Weights of a small GPT-style language model, trained from scratch on English Wikipedia.
Size: 14 layers, 3 heads of 32, vocabulary 8192.
Architecture: RMSNorm before each block, rotary positions.
Training: 155M tokens, 10111 steps.
Each number is 128 + 32 x the weight over its row's rms, rounded and kept within 0 to 255. Layers, rows and columns count from 0. Numbers have three digits each. The size before them is the row's rms in percent of the matrix's.

# down: layer 5 MLP down (transposed), 192x96, rms 0.091, rows 104-189, columns 0-47
# gate: layer 5 MLP gate, 192x96, rms 0.0987, rows 105-190, columns 0-47
# up: layer 5 MLP up, 192x96, rms 0.0927, rows 105-189, columns 0-47
down104 094:135160115085148106162092177123161161127107114137147094174089115145154110098105133100148117123071186085075122085210181139129144109125149178147108
gate105 096:111125131094195122088142178078148170121150104108145177123100091152114119192139118133177111146104063098107184122081112143121128138136171119154167
up105 093:130125166079118125147064065124150122095173098156134127144138196126102133099061093084140138182106133113172096136115154134134118153114116111113141
down105 098:067102151126131112123100115070116156076155082069099193145063146149135125206144082118154162179078126102136157055061115130115136169171142152128148
gate106 105:146163128059151115103135090093119150096194137140161177134176094121094161136115150108186122120136150139150074066051183114121110166173193110155142
up106 096:179165115157109172177112147159129112141166106114072123145105118059138147098121146119141088139129155160156104162124103138116115057177098114087105
down106 103:081154071171112163125121175207110097146108111142141147127126146093120110104105119214126130137146071146134111130193101094170087113116100127080155
gate107 126:176160070163171127132073105088169084100103181158172105122161100147147129106104123148141100102109130160137154139129051124055089111145119107123104
up107 113:068074152149091165073116121154111151140188138088076089138092161107054124152158150138073110122153127138071151117179111116113142139118122104146102
down107 112:159109143174140161133079148133116206156207202119108117129102114144164083113165178121117115127132075099123190142128129178147132134110104109178119
gate108 103:138204142040113147085190075149135136110179156091107147146123180158137166126146183140110122134093100131178147122183105115102132082162128092105138
up108 098:140100103185118074137106189071099153200098139131129137120151060081133135179149088142159153159118076150154122138138118132172140143126176115129139
down108 098:178070149175133128168106081143150154073124134129123084147140099133143118114108192117142158140149180103093126113114067090089133154129163148148138
gate109 092:118157112103137105174080129132149132128095093153082102128117178163102132103118143119214109108082073094152148106132144176127120122105164138157066
up109 103:203142141161126148124124154134155054088132155053070105109128192116167101114081180073126168144064082118149115139109121100134094153133089136111161
down109 109:147124105155143122118152160137108076153132189106108131121175104088186116111101131128113162125109098177150133100098106103107127113121068142079214
gate110 092:114095127101151104146148107083133163139175122165133112163091108130096124117192151167125080135091099111127138147123131126123136088119122120114157
up110 088:123098106082155083131119090116118052117061144115124177133141140160144118115085073125189195105102093140112109134178157064104110137151149142156119
down110 087:138116144129108094107106144146109063056186171157158124168078148162071136089148179159115070125129087136089138080093154153078183132141111086126187
gate111 097:080158135079092083181170181068099063156110148122159129156160078128139133149152113147175110156121084168095107140112092107109138068121170161076105
up111 098:069113147110134167126131096097131110172162162150111133114112096137117105102077132188132132139127058156131117090099087145096127119118157101102112
down111 092:147136145100148114124097109129134130215154076099111097132092161155129115077101150119164148133080091144108106088100129151133129130091131115138078
gate112 104:168128146144204114103121118159138128150141156151144139102169044114159138129098074144102108145170077162110150137085059095109091146111174161139076
up112 105:124128122121180109141196100197057129138178114161147149089164121126107147151152134167130130115183094127073120145176135116129133143104128126176077
down112 105:131100144118147135144100144136122100228112154141170145153093102107167156138110185104111153108105142085109126110123106129171211090137134168131152
gate113 100:121089176139158103123188195108138097133113131154108206121173175106108080106117152083143109143067169126132134147113125127110138115165124131124164
up113 111:119131085093161110048114076145127141071070110180141095132102113164058073123101135107130081049144128107124155149122108103042154144087105159137129
down113 109:125087155147154107117168153109135098166142092140108215121135199139112098107137172120145126154047172149147142137124122173118150100129142105121178
gate114 100:146142132169149094188130191068160158172178099163087045101143138069130151178157145108114136126091104149130116135139099115135117069110140157093139
up114 101:129094155045114113094133115145116119127141148093147134216096057153146143096121121157114117133156151020101144082158148115144124225131112109175138
down114 093:135168107183152193149101118107111122103100111172092117085143182103093123148174165095166150128111120211157139178124084102089148053138130132093104
gate115 096:185128131166108124123153148132140189151076169133152150090172094129215118128128111174080157126132086165191181140153127115090103163177094192176106
up115 098:068077127145132083099152069165094137156193160118151147088154131091121114126146115102122067078105161136162094093185117145131146090147105106169142
down115 102:119194148137127120120115146075134121158098102095105086134056096141110170161116154127129147195119097065083102157106108166146147138056119128091191
gate116 128:140099102147165102147182114127157046068097156149167140167086110121103071092186121096148150109170125140095131144139105154106166162148148169102081
up116 126:096139156105079162119091119163158132128141142153108149116116139146103084104139133135120076140158111161082128092155105155148152123108114170167161
down116 123:160109126162147157147097081144144106106146158108144121128087114136120099154166147102147168138156132065119188132125129111183103145157134128144091
gate117 120:209152158138181123145118180132156129123129095156202148140151103087122119149086082072118184137107114132143145146105153146104090115154112122120140
up117 118:131109060167100103141179202103093140131126123078118094088097178114144102155153148154079055120133132129089143133129129121152166127128149139131116
down117 110:121137135113103181123083143096103094087137094144099180100146114141161156125122097131176173077109109128136138134131142095119131111148164133126125
gate118 075:145105170087151072190165136080142190139169131139130146164210188161125146128116098130171121230164091173112082133159153128119069142131138112152092
up118 076:156135149083131081056176109101145189094183091133121128166074124146130130178172120078148118113147030130127110123148155149150110130117161100111108
down118 075:112106128119141183071109111083174186126142156123173162181156100184107140111117131110108076155104115126135136115176127173115107137146138145155163
gate119 132:139124105148174120114150176179191161094088094112163108146139091131111149197064093163153188132116134098163135135138153154119136119148188128175147
up119 119:134116080145131115164120172121134100151151178100122140117102122104163104114148181054157119119121121155163107143184149122110079167126180151115107
down119 116:152188161158059106135094079154149127161110148079122085099101159143109188147092128108100094184142125133122156118127085115158160134136103100169174
gate120 092:143097162179190125178152180110147148149116137124119074136096122108177132195073084108069144127131153132172121129128065139104111118111127103140110
up120 091:082122123091142087086147084142057133144124090095111124185140086170135118170106170188119157111080156148115124103047118140109099202111178121162079
down120 089:106154108145081148120109115155152143114130099114167104119138170090124079069126109148147117156136121033118143166180112153164131096160116124109164
gate121 106:078149086143144156135122113126163129124185076098147068107115091086097117138094037160089115132114078131144107172131172117107131168110202168149157
up121 098:149105174133098142117088137157116136156089195145104150145134151179128178126167198101135114126145176148112142063145074128164116062133068096120088
down121 090:111162132159155130112125162153147102027118168183120138142123087172143142128130099106132139106157114156109117146149163160076140120099108140151092
gate122 108:128106162113152158177101174088147169105205145132132086127156126117141103206133160126179157150099162152087127101089154136131113073170173152123151
up122 116:128172131085142120060118101136152141100053130180104180126099110164093116059118106174128131066128107112201182182105139131073168163110095084121089
down122 101:095083156103097166140097150105189149068190157150121089133145149112169102194110154141175167134123156140138107130100156098103102105141151186133162
gate123 093:151112054103140174165108073132112139171133054169145153099138084124059135107167146103134105138147072167063174087174114138086120152138144175142117
up123 092:185148142109176093123111122143099155182158121109089133145133110120067148177079144145085125185149099109158075137141112124140119159181137086090137
down123 099:132102211135164087089158174094150133175064148116105118184131142152210145145085111170099145142155134082147075119098174140131123077107106117113122
gate124 110:110107131119139151168098165134123159126131114142101089109152155076084222128127101063148123098162140062122127135077109123183113093149131088145116
up124 105:108127197140157086158165136153100121101146179134169065123118120097125199181104136118137153064152134154123134093131090134114155109178130128121153
down124 103:120182107180165110108152120120164140142093110100160141127119155162197076097149098147094096164083117175116118142168196134097076138104079123125123
gate125 087:142134043125134120117136083174050120084103193179100138172124127185145092134166150088157134138120102147126141144145168117120102159137102161150158
up125 098:082103160101141059193138149102117110104142175116127082094170159125157125139085120097102125151091167095219123130095093155108088097102135058053132
down125 099:096057135079125064126146128143118119108128152092140073081169161178096117119076130120160150154147121117148121118120141183127111131080119110065116
gate126 129:115100126143188088124144100158133112121061140137180141129114087089150145149101113124081167107125142158068214075120074122095122136102171133152139
up126 128:109174164131153114134155135191111158158035124135182106123143081126168104153121124162127140093150147093064108074118137091119161101163194161176120
down126 123:143121078092091118157105090125151062169116137098131125117151109087124118119120105123162114092137108080145106157079146114192187134113155166119133
gate127 113:136160137114169117104107100122112117105151112084126178166134137133083132084087053100174116104125147110194065130092155124107144160153168131144087
up127 121:153158115148158102167146173181154153141085051048130092109146088060077094145170112127114096097126157108128116093163177121123114115098143152198112
down127 118:116129094149093072130116117168118130103091091095143091088189195091105129172161134150098113132117148128123148100099151115168095139096149146169085
gate128 097:093116142076124138092126123131109125067107151134146132112124121130119154147118091178175115158040162146083114149096090122098119180120138131097115
up128 097:140124121122121102149153115167175169160178057148109123097086131121150074120173124105128151085142103065156135131152149147097166125072113164175150
down128 093:154129154066088119143121122150123134021193163136134133097112132120138117134139095141133132150119135097158142167082160064050133175077132105149178
gate129 083:125138139121121129123144148169128177113191040165109090155155151098131150093090106154175098125063193157104152110137147135114096147122112165147094
up129 085:151150098143143183145170131119100151122141084172121118197185132151141170099160144153112117139110164145101100134125166137139124140161139113152133
down129 087:120156134158156217175139112092140127159140140135154160140115080146157163109143139147107124103162081154158121140159112110110147080131134112136124
gate130 048:110099092108091056040135140179109142128126144128145153099159216145095083163134125133138102065149080094150098138156158094147155155158116119170129
up130 054:110111129120183105109199136130132129122130095160062155159138143157130128147126137122105159130092100175089118132188192084111128144143231149106111
down130 053:109102130213173097132149082093096147102100142147129165142114108160150140145154117152053069114119178186180105105124146155106134120089139134087135
gate131 063:149097148107134082136136185058096165111128175114134140141123156127100119172142156115066168109153143137096120121190133078132081155083102146090134
up131 061:113118169184143140037131195134074161121167094133101111154169144099093164174132117087075131111119126131090139102165134151149096121156126113156174
down131 057:097111122111068118081083094144115086139078104163175091140116117085133050140091106097103119129120114121170106140124060122113195146133167116153132
gate132 099:085087076095148134163189156106163146118136131167135123145122100107098031115126127088125111155148100183124120137193115148107141122095121143147136
up132 102:114100078132156069202139148109096100130118115136127117154155083114111102098097079082152143151141120177139120092128141150110155118108168095152096
down132 097:130133129126168190088130164000106189163176134113182080123078153186092161111135163109056155099086170130169092134154182142112165096166163123142123
gate133 101:124114156104098089154081114129173143159089118175135195082141097167163164092137123168119158128141083051123133137141213146119047162110118159108104
up133 102:153136105132120222139197119162118095153128105075110139141121120094120140147144199132132109112150112165081134141150144119186136051149136109146152
down133 114:074167096129113100069168122128073103085155154130103108174102156104100130144097136111103096145132156180113116133104074122126246105144176091132129
gate134 088:188130139103143114124159163143140105097127132180147178150115149163093126135108150107173198132154194126078121185066131080166109109170087137149086
up134 088:146128171144113130133183161229157058142119104122125156116120127081131157169140109101092113119114099101124164043119122103139185085129148056103095
down134 088:083104131130131148149137082143087082118132100157102079217144147190180098139112112125054105091119169131124150081060138091111116101129162102098170
gate135 090:103138179097122160166128074164083143102158167113088134071172104151142113128115122102051098151110207145109082123140119120103153132156161072134103
up135 091:165086064138149178089153174076177139145112076107160154119077139062098137113167123152109186100145099099140203130117127161133128115122115188146123
down135 081:114136127089139158123114167117174111021147123137118152138097121106079109135165114105131152083104112148143200123127143161063112101118142177142125
gate136 108:120089150139138161188110133124159089100077140131166185110100081102154091145131171118096118071182125114114141116173118156075142115161176154069147
up136 101:140132079109089136154113097154106160121130118112124145132126162115093080107199210160140153146215106120155164156102156120122153123117127145094136
down136 101:131088125093119184171130128148118105044102137163153180079152117124132063086144179119140134165169183130128159171123089169151110074156181134116049
gate137 083:085162126154125098094177117132036097124146207151117129136117146061123088134100147071106113126100115139159114126177174107148108101152090154124090
up137 086:150113154167138099177157105089084197188133155121098119089169158119162142126106170130114129110077090160157147128217117132107116182114129082114103
down137 084:163087119087146135105083156090200170122109068063151161138134131186166173144113099200114123115159122062103120116149092212072148143115185130111129
gate138 089:076111124068134138208122094090129119133177145140144137143127138140104138095127134073148180158161121124099105088128126166118093110173128201128134
up138 087:099138189111125106113036093101088107082123135090198130117173195140085131123136104108159149113149112121153118091114094145124133059073143145131079
down138 091:106125153086165121189071099123067147177184145152147178108110085144158155057129131130144175189165126141107130097152129101137114157128121142165127
gate139 101:191147119092083113135121150135105161125130106113188092129194163119122136168133080080102060094096139146158104148089144136139132091123126110140092
up139 109:163116069108078150164133150119103143171123041114097080127169144076168126138206089139059089141094139120099108117166139133181133097132123158165107
down139 105:090107080126090157118142114096148058182122111144136116135104099144115127095110097171125145168140156105129153138113136125250155122144111172159154
gate140 096:108146073180127215120103105109118119138068101158124177145152072117092133162165130175128133144110202091154142184124072165107117136126095095133146
up140 108:187130112149086117129161137141067158196146139083108105141105129126136172085114176120083126174144138154148137101096135149182099110146159104115118
down140 107:144092133113135032121166142156098131143183146068124061126092165139152123088086130091116115137136068159116108063141170068177145114133110137123107
gate141 100:106138124139086153138092094134129146134150148141082186145179165186122131096106144074136097115131152054126169156103147136074175099105148134104118
up141 095:150140094116157114133174159111138123083109101127161053100137064089143112168129144202122148110139110152160075121129170119165083117174109118131149
down141 098:149126087176115136069126103150151110004142116150136120142146097125124102151137147201143147119122142076151117136152186144160106076212147133136131
gate142 094:101092124082106129132163101140127161163130114164128145072149079205085123140127105187190106122148093129151195158140117122126153058113164164130115
up142 097:153091170212144112159137136110096120097143169102184105101144139119102100135155151087119168116123160185156153150102148145115118211165154117110150
down142 092:135087104189111099123128096077070103093166138152159133119153131120107124128124134131154181121183105139158170157138106125110105121154133153114185
gate143 102:123105113119172148100157163143172111110071131108153133098153067108160122151059111206147102135162095122102165123112119156117114121094098101126177
up143 100:125190172142148080110129143082176087143120171118137078161163121104110098132062071110124138133154109179125111129138085103124083149074123135188140
down143 103:105139093109086076146139159106149119140147119122148132183172167108077080109166097072111158109100120120160132052142084123055130158114128162135129
gate144 112:114141137104166141122160160198141127142142090159168128112160097120116099132127020149198130082089133128111107145107136132131126054061145125111107
up144 117:075114096080118099070156126100098123147100107152091103126180152175157125104149153163147108124120125098108165138094195124151133079092136066150111
down144 111:129147101089178150120152124159131102137164090143122144067150154175161141123087131190157111107099080083091162131209140108180148108122144106138116
gate145 093:077102156101156104149184064086097129139108188156162119162210146125134095134095160115098170103132084118114133214150169097135115129157179134093132
up145 088:056167127111176090130114027064092126105127152118113119086166130113152195085135101089157154184119116135158080162134129117124132121075133124183168
down145 087:096152134126086094135115104083124220174163135153085074150141091167070131080078103140125156142152123102141126131125174152158122099108143053136145
gate146 078:123119143141135118201135117068119136103118130131105103128164165118112107197123093131159112174104197147114103106148146180122108178119136069103130
up146 079:180157148180137116162101108122156115140102179113140164164114071139168083125101120140112169120167110149108132126146128118117102203067122092086115
down146 082:128107163110191147092135121138122201112154136168105110100072141081134128069146102129122148135133060094086143120193167093154078106151150106120120
gate147 097:111079156142141089165126165140129161150098182125046110146179091079138138165132172137101117156126137118183093127176101136125118128170129120137099
up147 104:153165122092150166209139126043121121134185147097138150098179125189125125108165104108169158140083084091090131149124183119138109097081095099124157
down147 093:121095133167081105085064138160130077083105089129087132138118116063119121161095129147100140129180170186134112123120112118121153172122151156105100
gate148 110:117089084139110166167098144130101077133146203096125176181169107114036118123136188068088093092101077070117154099135124137110091079159084149107102
up148 100:139066090139118160146107144127104091144103169116159153212160091127077091126130194077102126094119074049104156091133130122094093076151083167094114
down148 095:182106159096206173104156122123149119245145097091110120158143136149154096140119118118047063113175119124110157149123124110136182115076108109125157
gate149 093:133184198092149093129130159126142114092127130143153122125181120155073114081133096139119102106128188106103114155141137165092151100158118169120136
up149 094:152080046141116083166164083152161205111133126129139107143099099091181117200101112127153188083178098107157181109107170131112131153090146105156090
down149 100:128109117194097106161136133151164203052147113179135104153098107087136123143131103138141101059162101097104171122115148134055135160129159147118077
gate150 072:128147143093123099149118071132083123114114139161130146108146069072134203148142147100152145225183121128131083118179115142138090077099161153142145
up150 073:190163134113123185124167136133136186177139132102094145145130118133106131079119120168107095091110045140117138191109135138134108118115129061153138
down150 073:115081118140116104154123125094174182185165127138111077192092128172070101127159123105078093122093151103164126176147217154114130124128141139083104
gate151 103:113143114137126114063145125159129154092092079155131163151140091166163124219102089104141160112086142164152189163136135114133188153166126117077132
up151 107:109067156141160120154154147156113160111223146169127134109154156103090139116166173140136118121153115106131091115092143125095138093102152157159111
down151 105:097079139185113100106125102141163158051150068195138142153152118164188115155147153080154148125123183172153143108085127128028167146128150122087122
gate152 108:097146110118127154147064141133169173107179110116061129073093122139083111139119133126194101124113112118168117174186121124142128104109106134178170
up152 112:147139133144107133135151073069129131119086108123090143187159124121117182128134129139154123093145085116104130150176132116148109146095151174117136
down152 109:151149173140107129127129163135107119218110132142162132098081129122194150151163056178100151096112109119130127070130144166097142168123107078097050
gate153 107:091144032105107214135136113104175182122135116124167157133147093116096126173113139132071134142066094122087105097160189141144148122101121140137142
up153 113:100174125062091179111082103102194091121127121135146196134124109192110060116138136155149147086159153046151115110113161106117123088083091129123065
down153 110:126107050145149221113131123126111137125134147168178163149172127109138187178142120093061116116029124079116125114138181095098137104140144098087170
gate154 071:111065112135080120183081087102111088110054127151150138182177140099120133130156138134093134106162164151080084112123153159138121126128148119166217
up154 075:131111128121109141206060106121180109103109130057144134128076107134153085093135137114138124178111172151146117144065138105120113166079082105180121
down154 074:185114132125109083125099111150167166136132101142169087160195174156156096092165103174068109176146153064135151165114136104134089115168121127110137
gate155 102:106122149117140171116105130165144144092128165167156157134143135108092131094100110071120150134109124087122082145136144126125128065180109101127193
up155 105:100171153112066153124111142166118110107118120142130196128140169095146125045076145110156148154121145083131077111096152141168115087143079072122167
down155 101:080130102127093108141102142095062136176133113112136128148167117087181118104102152101109099199144084122115108137118098091241163097150145102140118
gate156 057:199160174146090155076120141107138072132120161159126128184143138125144180118132091125123101077145121084143131076151130193107134117162141132210073
up156 056:136112145116102110102162159159127192144199126168114139155150138127103082123095148134142108161181127099138142097193106141134172085132141140114112
down156 055:177088085117128136124113117174180152104157189109142142096119144144060118131073119127067114184141091104114213111126168139138084128153133124091085
gate157 092:149134132134198152096098111144105121103109147130204119138144150082063133101137108112136115149037090146120172119125161133098110131129160078122089
up157 099:116111148133104099154136085149104120131088196177160154133133080126178152145051148144086174133177148123124162162053043114087090111125108149079123
down157 106:141119149134109169121153171106087154160123144159191156128098130114139138083151124159087118133142101119069145122143082168052099104156148120086083
gate158 110:097128106096125101140142109132156136120123058152119106107137114161114169127057061144210146125094096146185101113123141128090123130048118116173098
up158 115:139180061158141095156080169078123136137087099126114092168147117089100083129153154091146110108112093090047135139141153124135123102143165159078110
down158 119:111195059141114072215108168158107143111117082086115125133143068082079110119161128116169154122081122120117145127150147110194116087089146142088133
gate159 125:148140106128163077159176170136166229083132094133117139130174153146087094156146146197146080143122138115155093114135189132109143107148118117181134
up159 114:113118126070161114121148118202132117124073109138166126158157127068171101094076119141099095094144175127118088111136118157120134082111115173119136
down159 112:193143172084150185121070121142066089246148131145100172130164140145144164130113164122138102062114067105105121113134145133174164126135134153094207
gate160 088:079113065078126083176134108087114111130143112122119124148128097129055187150177110141176125108137069189128132136120159196147163084144150125089098
up160 092:148093062133139108162090168084155062145100109155116163125036092132171112153160124152115145136102074150177113126114149157130137115160113131062134
down160 090:142144146146130086118201185164106102214151136093141163136169118075164162140116146084143174121136126176116098074083106170128135104152154148087164
gate161 070:106142162109118114097098109130141110184135136136127166157157078140074165167117129191162104156077097135141113088182040161112107070112142133114094
up161 070:172139113168151115108170143115113160061131124125140182126099162052129129184121109076150186132134111129116118169162174131134133109168067145180192
down161 068:086071089143112091144170090118142104148119173155083101121160136086083174166181073145076123111155094085136120128155124171096155125169076111135066
gate162 106:148116140165107149186193150244163127128119070139137125096075092111145089170150125103108126094143169076115162150162136142108165155106146159159136
up162 099:156121142119119126110140063117140058150115053116142105128111162144142230150125066144137087149125103164112150146145140144174117135152137100116139
down162 100:136087131105141112085069099100097158134119185074125139114181083107102127167088224112139116162136101102148098115103121093135150115114137157067131
gate163 098:114123117166135194104230143178205103123185095123124132079121112080167123147149069112124136127091125110138125110162112107105112113127137149133078
up163 097:174172140158158107109107100127085122128097172087101114091157139095185091150104190120100099082136183143187090106077094165094101153077160090187158
down163 098:123148148159105138147118145138152112121121185138126120138071107129042165079122057107116087159103135139111104132194051174169140110104087095107107
gate164 094:154114106071148149097129134103163217123123134130159096177101101178106136072133170102101070140182145119124084108115160127091120120152085165123113
up164 091:201136158094141168052135135140160130201137113130180114150152117119188149089123129089053096109115228151134101078124093113109137156097110167099125
down164 094:116164119095166144105117127150076051186146080106130150115233138078186110170073061108112149111127122151115164108140137138115125121132156106118109
gate165 084:162169104184099117148115126115108114111081153174136163055106129146108128116166129080148136133068110187148127120146104098117109109129128144100121
up165 088:082120151134078195086113110175133148134131116103127165095069078169094063044092134183118121136155128143162090087104125117118144162077128168137113
down165 092:084155143161164138088110143156125100129082117166072138137089100097127073124120150145124073130134141112151109126162114097143135146078119148133121
gate166 097:092082072174128098160127139122110096095089090139102088084156091078160199131139024122137199137102092115161137106151172101098113139156148118164146
up166 100:089132134092087157146053173158068170145125065160163148171127153126106089090157174140077133097130106105110130119109103113100114117092175089154079
down166 096:127134100160136103117082157104141177067149086127173136113140064105140167131149094124105208180117179113152092146125149165166136104145194094132095
gate167 107:092155102096126131143112115074141141132182118134114122166141159186063153118136139111170074151115101172158116157164096122145180089142141135132105
up167 096:108087098156169140126116139083114101182105103108141180102132109090131169100090193148130121206179128146150123094199116115144168091112128121114102
down167 109:196114162114151150148109114187091126200121131155116128087138096082168128159104148156133149109120154091102127134076141165096105110114178134108176
gate168 092:121149139138170064188132140090112165120117123142121137147167144136083128130118135164148158090077088160129146135091223133126078101091162061160147
up168 086:141152177074137152126084088143162126111139150141074149105112136197105188117118187122145117136123165094197122187132120126136113122121114119083161
down168 093:176128133207167109141122114126187139100164123118097148163192119209082152153122085089126169108066119133110110097112180088120085169119096097145171
gate169 076:096153102148112139161085161082133131064148106141148164150103184115083110114204135088113162109175111126094152113094098130096117131084136186054126
up169 078:147115181128121082109140093124140159111093145123137117109140164130159158139099134094175146146136119099168086194148160101159115116114112140196068
down169 082:137136204143144087079138135133125112123083167158153112129136106131167102152115171050166148161099097077091089175117146134118140115124136132175085
gate170 111:130136093070156101101122146162139141111140116130160049135183053080109132160103135166116146133147170114092147095178135123072184103124116103132073
up170 107:145075153196167152088122172104140137143155123167095177175132125121152160130128130145091153128124097162128086140111127117147069135203119125111130
down170 104:124145161180130172119131056110174104139148202123090147101087201122181090129150148100102095119080092148151091160131110135146095122120127113148158
gate171 113:164142083048134112149146131104145162133125144090169109077113079131066129154125095167115117167124178085068115117146168098074137139120155098101131
up171 113:138149099064131106072081122105153134095092127117162163161138150174081181125085098155168083100143121092172125108096154127140133123099091072142080
down171 110:154150051095115123130140179146089179086117133144180148143133074133020163143089121145134096149122156094108095106171152113135124133127117106109099
gate172 082:126161154082150175109110134160195113126160164087118112087076079145152136170116144200122116118157099115083146147123069134150182126100130160133192
up172 085:132107107101133163139143096104152080117066115116076194167148122130145099144204129137151147125169166155175098086140147114117093144157163130114101
down172 085:086120136086136174133110092105164124184163112117141143110077165106181098158171185169150136162179119127102130114052086097187131178139091140109150
gate173 073:139161092125153159147176136162123179143211094106115068137096138141085185181128152167148084110138073180094123122194136127150124059107107156123112
up173 077:120150135159168133112109134100130103118149085120127118141139101091141149171125130081102102036134085149123122095171138128128138120163115043155155
down173 077:167147143171139093146104100092139159127106152161171151093124101150102141127118152079119155131137147114100154142122063196129112086150116099132085
gate174 090:130038084091179100137101042128128159125094151107151157128148157109096078146127075167110134137164145091128159128118111129088125084129108145161120
up174 106:157094128179126140121191092146125111145093117107116112099148191048170144106117095157092160141168072153067124078137109114143105082109149165149151
down174 109:142194153186101194142145129113082087163147141147110112119101145100189145105123161110103206144114143190123077098105152137159132103123147125118159
gate175 095:119133099167061130143141139072113127098161178141117155114083111168070076122159144121148121148077110140109150186195107128119075155117063100080149
up175 094:096148125142097158134140135076112136120127150121079118149115122148066152165106103076138136099104140113087082191182127120131132132162067109072121
down175 092:140185098175105118109150171142104150166155137050085168115038100139083121165138128123173134082151159118155129115103149131121120178137094120099121
gate176 112:161172142109129169124164081195114131115118122187102127163150102137067096121120138188103110144129164118156051201105133118125108113166195079136096
up176 098:139110195084111183151102122081123136131150096149149150096123158107093137134146208151134109059124052099175127113166122109094135131118132063104100
down176 103:056111144111144156115120097102119173094124126214149105092142086179121108104135139133080069146102060138164147137144201175073138089139165100190122
gate177 108:129112110133130128152118099105234134086106093173091115144129176098126076117102098110162157092151116119123082127108136148111118133159165157090160
up177 118:167079109117155108069128104118098074121149176157116166054122109186095131121159169138121127209115100149182178168148140109119130158178154108110133
down177 118:109099127137124075118117134150178070077146172181116178095116107147091145092146104137181104165085088162141119212113065156142100197128142134119122
gate178 098:120131141125119090096089129146084103112098116155163174111186118117109037130117160138138088087160127122103111117099150093110093115111161127128169
up178 101:186164132067126108184097111137118182172125120106130168070136096152143055095119176150165132099170065128109112112140147141144085104133125122093121
down178 100:143132115080130121163170154113192191152150154047120130159160150159133130116115140102151140187163109115151162117124101129140129126149103140162106
gate179 093:175141132107159163100137134135131123145110105137137092103134121132098081128098118154114115122072099114097113140092108106122104132119119138074185
up179 090:055089126101117062128131117119159141046149156165155187125119122151097126125109094116155130102139136123143213151159135100068166149100111124201102
down179 102:138105160124097145101116119091133143079149132149152118095115108158055110116129112159170134126078131086102139127108129125071102114140076146132171
gate180 125:147124115147188127087137190133195129108138083125139112155140068119081069133070109132127132099192091141100139112155167128095122112121109098102068
up180 110:126118102164111116174107121102113148142083217172137118051139157134220137163120127123146138158073152107134190139123110126108136080146123146076161
down180 115:056118096125163104148116086075152075052077096121128151108098110128157157152132090098173179124100101127142131143162115098172116144151096187148111
gate181 129:108063153152175104082089109147130130125082100121165122101112089096127084116161122130142136145102129115086138210111114120121212116118093093135128
up181 111:145132083119091150162164100114124139116102081081100161133122125137226174103188186127161105131136160087095108130160146149155185136138097077102141
down181 108:153162092131128144157149086153147074167105149096145149157131129087164119130100152086161110160142154113104143089077128106198153102212081089094107
gate182 083:081156131168153147079162136134188128121165122089077101082070104135146155149189125115088134104115077063087132145199151075104168130127123141133093
up182 083:160150127117097160181204142139158176124137141134111078139140138119085115176131194162103096162098108126080129136100126062156137115134119114059081
down182 081:099175127133098117141200128086116067132143118179122160090148067090158141103106110111100081143157160119147114102162156121143116136106131064090134
gate183 099:141114136186115127117115147170158098147122146106194131128117078061133124200095130142090124146154130162077150109101080117169120111173187113146157
up183 104:092168092125117083110167144177108133146166135071129120139155134180103197167133128152117174108160094141172145113165086117087119086149182058105053
down183 104:159082177141156171153087160116141105117150127144143147151126122003147129130101100109148124113115173094077107098152124104167133152100092134147167
gate184 102:112104132129170134152124150125104155107142075174156129129187098116106137180101110108145144117087075164056159182147171110113130188112139162115134
up184 096:138161126126152113170113151055121140150086099071148130118179155096147163163092126116158140162088134118102146120120146140146132152108131148084189
down184 093:117151097113084118104094122085154040217087153066124110110097155143097098062083098144168113109156156109157081112100096066177145100113148125094124
gate185 104:147151161139169091140151111118143111129130100133117127143111113109163140099154142055083118137165119091142193084165092135097101170110162066156105
up185 102:121147096103081112197102104064106088103120145168184147143141166156121118126078098189166140133082059167117107157122106138105124141137112160078119
down185 100:085177116110131097181132112113163125030130148207155113115129107154143083120175116121136142139147170084161148145120089083125113185074153098153098
gate186 083:125078116118097101174121122182068145159173112010108137137130123098141118070130177133079134205129176105123102088178162128133147185095110182110166
up186 087:096074135146127135133137136203123151105124106099116160130170136088132107160096146155124162155138161126109113126102188112099134151126129162121179
down186 095:104140123097124109161133062141094143194117143059106139173079156161108171076115158101099157158154157149141115121187118118191147172122077103122128
gate187 103:122108114194123114165154159183159121122143142133112044147149117075126132155103122130127140131121075149053116214177153094135090079106131113131097
up187 099:135128104144068141089151128135067151151121131078168152113139160132111159130204172102117135160149142092105163115143150152139142098121092122082138
down187 098:136111167123082139157090093088161078125111151187047142177127098112149131137125155123159120076093153107145094127132080153157138143162102146131130
gate188 103:138127095111122160112115107121224129107162147164127095098092103142139092194118104087124160095131124116116144162085127149061161102054098157196069
up188 095:162154081110103140141144120164156126132191098146122089114066102136126148150148118088148162116124099149090092120131145124136172127083126153183079
down188 106:152164164132140123164113060135067113141183117137131129132157124153066159099159169114126125166142158147156071111150169143214138150136127110076155
gate189 120:090104138155136223112127119181133152102156105130130127093143136105101067127109131126117075111149142091193075158115120114124135122149152130120121
up189 110:118102108124114153086135056144147119123160125160124170121116229151132100089095047110106119187066118127144123083169119132146163152129167120114150
down189 109:135038111144135174148140098095154185147104096124099118179069133122140120086146125095133106160144134151090190126144100150166135077121156152111094
gate190 091:139129100115052177161134124103084108141124116091157116119164085091183102092088190130144129081133110119086153143063172120135176092153120154081119